config.toml
hidden_size = 512
intermediate_size = 2048
rope_fraction = 0.25
attn_scale = 0.128
optimizer = "muon_variant"
learning_rate = 0.00986
lr_mult_down = 2.0
schedule = "wsd"
Each number is 128 + 24 x the weight over the matrix's rms, rounded and kept within 0 to 255. Layers, rows and columns count from 0. Numbers have three digits each.

# layer 2 MLP up, 2048x512, rms 0.0591, rows 771-870, columns 320-383
149115095159171124088084116117122111174101129109119143127173129136147090129164106151151205174086108089120138119114150144105131169132174161135157128090123110096138160129142084122144136121095162
120113147123150159122132138137111144154110125141129141159135157144122139101134116112144137135117169137166108093128113077118107123127101115104133099115130124134104147105101126131154122084110133
148127123087108141115133114117110151116116134121107095137140132135120125150129084132113117148162132130094154158077137122127191142109128134109100148110114127094126147148131128119094098142092158
131085104162126149088142107128128170065136141127157135113122146109096086135147077124106129148119133144117125106127136126138087147127156090078135120121076149117096110121144085109153138122077138
141129133137137132121084103113086123099140103113120143131100169126085112124147091151173101144126129123163142128180107112132130107121131153149185122069106114096139143106127162104152152126100133
102130177128118127132106117114152141110132129113142115119098104150098150169108142084158112137132115128123140103092123147141145124157114096152166123098153118130126114127125124167108122081117105
104148163168110095127128137093171140164166125149136130111111111105082112135109098151132110163147175128154140171111141117182112146148120115116106106120102108084115065150141166158149099174099140
149102148082158127122168124142141114127079152136126122083139119138123108142110124127135158096123125138106144136129120115133147136126168122127126126115127118116119132145124106158108147138162103
132159165139139111181129096131161120090148148174115123174106127117098113162167132165106134156154114130174111107106138124078111168095153108139122156143112147120128152157085152089113089157140170
104175116124120148122159115123135147134082146122078086073158119159079137113136140110149146137117087140104094140101137115127126137122120113131074115110147104124122137175116112138166125124096148
107115122147143140119102168123071136118090147124145107115127104101089148116132136121084128091171096167162070153102188131144083113178089113137141145135110122082166174124102068124094144147076132
125120161095109103112126110140120139099111110144110142125143132104096104093112129157158183087129122095110110131144151133110108119118129104150096123126078139083108106137128106125120135076091140
124108135107149140136130102114173147124078134127136131119166137099127153154134135118085114096146111146114167079101111142111136162135121078140105129152117104114111108101112115121133112148137127
125100131148133156142117149114109160121134166197139113094111125139122109145094135193178148074121117108121132126148102125146128113135139125102111130122109119125136114106096119160104126129138154
170146080059149165113127153134121127138145095164115139120121129162146111119123117114099110122115125109108141080144131144136114091172112086128173142173134146125160148122113102096158090124161112
126161175129136139124067137155117150107125133147097154144120084144120123173111118129119131163124158126110119083100095096089113102154096164133129148128139161146111089137094112129178075144142137
130118142092114116164143147144157101112152122124126096093128072127144098121114087126130125128123122160103137136137116094149152106120110150115135136103139111136156154135144119151100156121133128
119123138179142140118115126143145134100111115096144102178150162117165143141144132139082151074137112123148162148145108148102138082142135131106159140108167158091142141133127061126123131121140116
134157115153115151083115144142140115136105101175077121094140131177127145100152142105105099132170107197138140115129166129123131142126115106119130103120138124124129155155142092084092131180124122
160061120190093128178103136103122109121129133114140149143102118155164137137122112134132099161103107127148099143143136095131144058156142136121113114111124049134137115127134109118139135064122152
176138145081129143145166134135135116119104163147087118103126123112160113124105141144156133112096140088140125120141098173114104122129104141120081111116129134127153094161122162127166152151170121
132122134125097114101112085114095117105120134143114152091108089158120131123143113130119157151136118123110147154093111102116149118117147113105128155100127094134107143193124147108150107148125149
134125123102147099151119125162119102113115164131100104133110111112120140126153079149144152153096131152116100133117096097170089128139078081147072130139079099097108132147122135170103151146139160
138136146156106138093089135132114152167114137169134107129115177170112146139130099147151067125150147149125144115160140135120131143147103099111119115120126191097091132119115119110154119114106150
120143144148130131096103102099161132104140132114142164125192088095089145089083154119134150136146116112127122100121167116141144107124100143123139109129138136089148113147125105140120128118147114
113126104093154132126118117130129099125103111133155134101106126089140109091141085106109077075142145177114171170125134123102148128107129147130077119108134171111140154137134133097137110167129138
127145134164134138158147100151116088093172144125150111162107131097130131126139126162153123125127148132148133117166114110149162086158130156144122125092146137148152149139110156136148126142121136
180156149093163105145131136135175142131144174148106112113105127128138142158152139146180146142173124163141105124123115163134146121133144074132134119124100128097136140083147146168112139097139120
103124124129144164134092086129101155111126112116144125159162151115127140117150107093119121144154100103118123131157131121083129143115124077101137113145095127127135123140153101135137119115085147
102140124154134128133153134119144140137157129118119125121151097133148152120124109158111143156159140133168111117127121139140111146123113115143131137121166115123143092119133202097124102162163132
128170126118117113130101108120105155101113152163093135105119116143102105170150101135103121131155118082090145140085108143128154108099130135124190100109120120143040095104175097080129109119132161
157101111124100142124152158142134104106106184137159149125126174159128100144152131139132169137143127084142116128147099149110157143137073095110071150120146140123126108117124128133115117171152128
207138098143120098156105101135089104101128100122091131145101092114136127168127118128135094114096110116137095128121174142119157127142110117136139139114149158122158093162135139113137119135132136
107104124135129146132189150108123140142137108131099135151098137145105100138148176116175114137156151117134126132154130130102106131105116119117121165102093170086095135163123091125124131086147175
102130110142142086152132142166135145152115154129152116120157151114135070118114130125105126074126142129091148120157142136128138142131096160159156124172150100113117145137127086144123106129101099
159111129089145116114149076129167128151144143172148068143130104114154080092145114108118152120151097145148136123149109152154102151135129093142168144130148118144143110105113143104115129106137146
135109116134086101096166154127158143161121138152100117145140137117117138148120125124141165106142165134078105104115118109127130090095168122128181103091140104110109148098142170118143125134102156
078167094130156130158113118122138168128104155160104171088126159160137118138185131162105186181114130172118145194095105114138150131152116153102104119066133138112121093122115159137075118157140127
172092145128143141124104107115144160105143117046129156153101146115150136133132102146129153094085076173098094107125133143130112134149134117139083117085143125128150165118153127109158133105113174
098142121120130148120110129164176165133096132170166141146135112147077120105172140111144126145112082116126148118141100093086100168126154182119160153129125134121086106142152096133157129140131139
157159149125090147102175124119116106129135130144135129084113118136111116132154106174161133130115123111088173163090156132096137129130112071171135146095084093119177111110111124095111090120132110
130119139111159140123138163109137109123090131132146138119162153124098150133165112081132138139143126146129104115129144134165110158112146132108125134132142107107134111137159135101123130170134142
144103120101139138121132115149152111122150060126070127126092092174116138150137123168082155081121147128158123152129138122134151156189118103106144082168168133103126099127136113110141102140123106
098121101094158143092112093172116143170147126119148130105129115149130129135111129124161098117128099132131140127193149197111090124127096110108094182139162158079142136167112106100124074174124116
154164147140097146167134126120109150158167119136108142171115133076120118092122111123136154107136093131143124143100125106139110107119113172124115113111084123122081135130085160080128147127138133
119116158083159110176095109142126148149136104148171132123111127114084136169117137135139119150109159130141093111122133107131091137120151103096127157101141126137094128126165128115159100091110172
166138105096065088142095110110105135189141144122108148114114133139114160152109119155092126101155173110113173093094126112102130164152168143133121128104108134134137120111089070119158123105112087
142116117090116141128124153143152100092131146124104133135162170151143155111087145119114120139130174124146147110135163120113158107101124144114127144124155118084130132131159155090101138132102125
114125098137138130120116149150099095109080121098134123097130157138154119150149125122142124134148138103129165092121136136100138138141149119149119106155137128131165090142118113137108074139143138
158154134125143150125141138143097139160083112160127108125139154148101107120121100116133127135142177124113170157124112100132158147177127152091140125098141096135114146120131147153117111144104116
091124128141172144153133103148131131098164134157087088139159160148093111145118095151140162159156181160109096075147146128136183120119127145094143083145138055165123104144166120109131128148113120
131132165134116114151174172076168115135110138082114154170121138131178114118127126113141116160157120150139172111122171111150122118146112127116131072108123119114131106120099133154147153126093150
136143144077167116136101142099141153162151145151116133068129092112125125150125176098115108137135169113142107115143152138163080087110091161108159123139156148106092137134108144168146134150127085
099133117098113147140150128146098103125122121124117131125138108155125111144126127123135144125138096135120123091128115136094148129128139097139078152156119123107150103150137121139125185144112137
143121154071112139125127144095087152133122127131094133166126124120085133129117166152109131127149124132117143145135102150107140150120121121124130089117131164133128123113104100155132108167114139
153153127117099120122119085114097130131109119065083137096096116115151115125124155130120112187117126129137138129116152127114130123113107193119148153102124121139137147131127131107133147126099124
122167090111113117122157143155147128117119077142130149123108120126146136118130117157055107132135142150122125151149139143143129095113072144145154112109113144108141178123098182112084097143112171
155163127106151115094126132099146094141120155182102142100112152098142122158130106099096082141166097071143148149089170104130073133129102103130128114125135105138113122134151140107147097124084123
134121121125115172116087107134147146099116165099124099082150145169189136100130130115146121093103147137141126111127142154138112145127147145128115128083097140099140150163134135144107104156098122
117162160151139118137168181120158124120148126110142164115152140147154151120153147136125106143122136155154162123123148117166132110158132117142109151124109115136148089096123149101125153132110118
087115130144110143141133139135121146100105115123156130128129128133145079094136088156130140164134131120144144139117174067120159127153114164067154146141140119102113128139122103147071170173116155
171155131047158152107107151106145122080150108105160122120093109132130119135167152160152085139084152129101129141123127101135142159144148122167107116105164126125122171082095126138185094131109098
109093147124097138127098077155114148156149131134140149124145092121106123052146134113123164131148093106111158108124163116132124125159146145138110118138158122140129118141145116114132109113140148
109114098105137153108127119149119142075135122159135164114159160104124148142099169150131129134153106093120156114112111122126154120187110163135135124151147081113136139150090127102115097140126122
139153148130134141119144147103124194125129080087091124121076092153178176119145131115085098171151153121138125108138113123125134148129106160094101153135109085114138175174168104189132175097129095
128108125109107089116121100140142136130116098118114102115115129125104161115157128116149111157141139102132123153142125127100139156134114146140126080092102110140158129134130157137125145120073068
145141068123074136144138168130124108112127176123106132097159136146098146128122119121129147131117125117159133163146109142167091130157146150143108155136113146120125130154155140164170098082130095
114079115157135133139131104115149153112160139122097100143109122117117136141123130142151138171148138158107122100135150103125141115108113190144157123131171118129153123100098103119110130133115135
122155132149088124073101146144121121137122114129133156103106110094112146105119079187150136118149145141124155155124116149089109151110103158155114136148130087165159128127142076122138137150161128
136120110171112131123155133100118133110148107154112151132181103160168173141102140130140152156144146117118115083149142126122144142119112151095138149143109124141138119114128107136117129148140147
143123154104114132066131113116097147137132180132140159107156114102174153095079131131127152111105115144119137136108154137196124078124139106129150121140108173100102124119132097202112130128094121
177154138127178147130122141106086139113172192137114148143119108100097106109110116146124135124134139120174084168106124145130134119134132101130140127134137119120125153132171096124121137160123112
171111110083140174089140127106118144129057141108095153130149114155109107115111130149092117107077139147158141138132131126117098135122093124102131154139160109120144117119100098146122141106124150
132106135143159131136125105109133119095119146077067124141129171106110104156120177129114172071128106090105122117126132157147107124115133104122116109130110122175129113169133146093146076145117136
094128126104159160132122159120131104108098126113089117097127163134158138164160138131114174080140125119085115115151184101147120100128115119091096138143140135133105132179095160100113103172104160
119122151110085134095111108133164157140119103156123160102132136182123110110091114206121142135153174142104140097127108112109142157135100125152132128142186117136136123123131135130157102107151129
148123110131146137148167129141133155130158156132164091132166096072126109126174120158142136121156146113090158127136149144089127150133146108189114127072136127141121150148135140117118103142087190
119170098131168146148135060156131093111168113096109122109140171133105091148128129112096131088138125108093169097157166159191146098146145167144158123152167137154093145096113130129099085136114116
124145141138121145116111118149142127138163089113170139095096153110121118133140090145117122144102127137119133135119088136112114088137086101114135093114168124136114114115113139115139154142167131
098127140112146138150135061093095117126134120162154138133167162115138145165126117143159139131135095189102131161146146067094096136125156154121114154133098149111116132169133101122095112097136132
112145107109111157109132120169172119131144097100170140118112101168129128118125158148170099141105111115131098120122162126159107131139123114133083144164144124106099087145109165141141112144137107
152120141144123095116163055135089127173150122089154116166103106145089095127127104094103126104070135121134152126124124113101127151115131130168133141084170125130129148148137130123078119148152113
115087115127143179130130113103086119138149194135108174146132079151147114094124106126157106133126120164094145163095121136119143119133119123215083134110137126115156118126145083088132137138060139
078106108087165112150113151129135119104122112140108125121116130126115114126102118114139134155104132154158112104079119072135180156167146137152100114121075147116115082133153108119136138129135090
107103145129125153146126092118157098067091124111145143111097121162127116098117135192131137138169090112069128146124134129094121116119132099111141119112127154097108155146124147119114121132189109
151099129184146128126100160061159121137096121133127119127134150128092153140153113106150145121076113177151126120143155148111143162094129132126125131123154173123166082156151119060095138133112117
118134151129124149117120129163102118109171110128149146126114113118111122072140115147133123143108138120099147128140098115114092169127148123123124112126147081153151143156136161093141108147164165
138172154158089129123117131112131132091158156112146146126132113158136144126110129121100143159116190149093109171122115152122132129113088180078115125133144119103117126094153163118147131195100134
135119134111118097130130141089129128093145111128153146140148109135067100131118113157122170173103097119132123097199111123097145127115129180140148164144158146116167118107106109075142119104158126
096106101132115139132110126162097112138106124165094099083107131104157130148099113112117131103121135136147182141167167120082165130120107090140111161141127117120182133094139142154125148101110157
102124073113100101096154116106076129116088146130155117132074119115129099116128119064168146141133166106161130139105084147086115140121156134135131084123135120159181096142122140116136148113127131
101103127123104095116114135142119095104123117127100122129140124138128137129134122128109127093115138108146123155141174187151156156136120100105098100123135172102075125131103110179112129134113105
138101076160165130071119128168082109140134156109111098106128123165143133111154110152131151098141096117123167130131127108103160116154102112107128146151129130177090148186122106133096141077129126
137094122155104155117165111122087168095116134124180133093132098143102102139118167151134126096111121133108173084089082154129107141104175186132118113184149112114116187136137136130109139097096150
140090139113104149184186112084121145069103131120129144157108114170166094129123057134127088120101144114129131150108134140138160144150074131124135129116119122134144121149104152131140151120148144
091128118157147153123125101116111113126105124107129126153149164133135111103128105137144124156110117124115101090114125153095149140161101149122137123130144124162146139122118085112150151147126126
143075155134105120146089096131138164122126143126135136153115096150151106162158119101167128114168151147138123087109132151121142143113134125130061135120115100107124091135148125172103126121125130
083121146095123182091101136116149146159096091135139121121099125128176141118134137123124138139113148123134135062096148134165149154138121105125126115123168122134114129146170058142150118118110138
115112112144170119133146086099096164124086109108137184086096175116122133109161130130176135148099200135126144127136118120180127147107126114150115106122114070120126158090154144156106104140109157
152135122145130132119127113144107104110091126122152138151111108132135090137093164115175149161117112148138089124163149090115097127124132125127115131137132129129117145100100133070121109146128131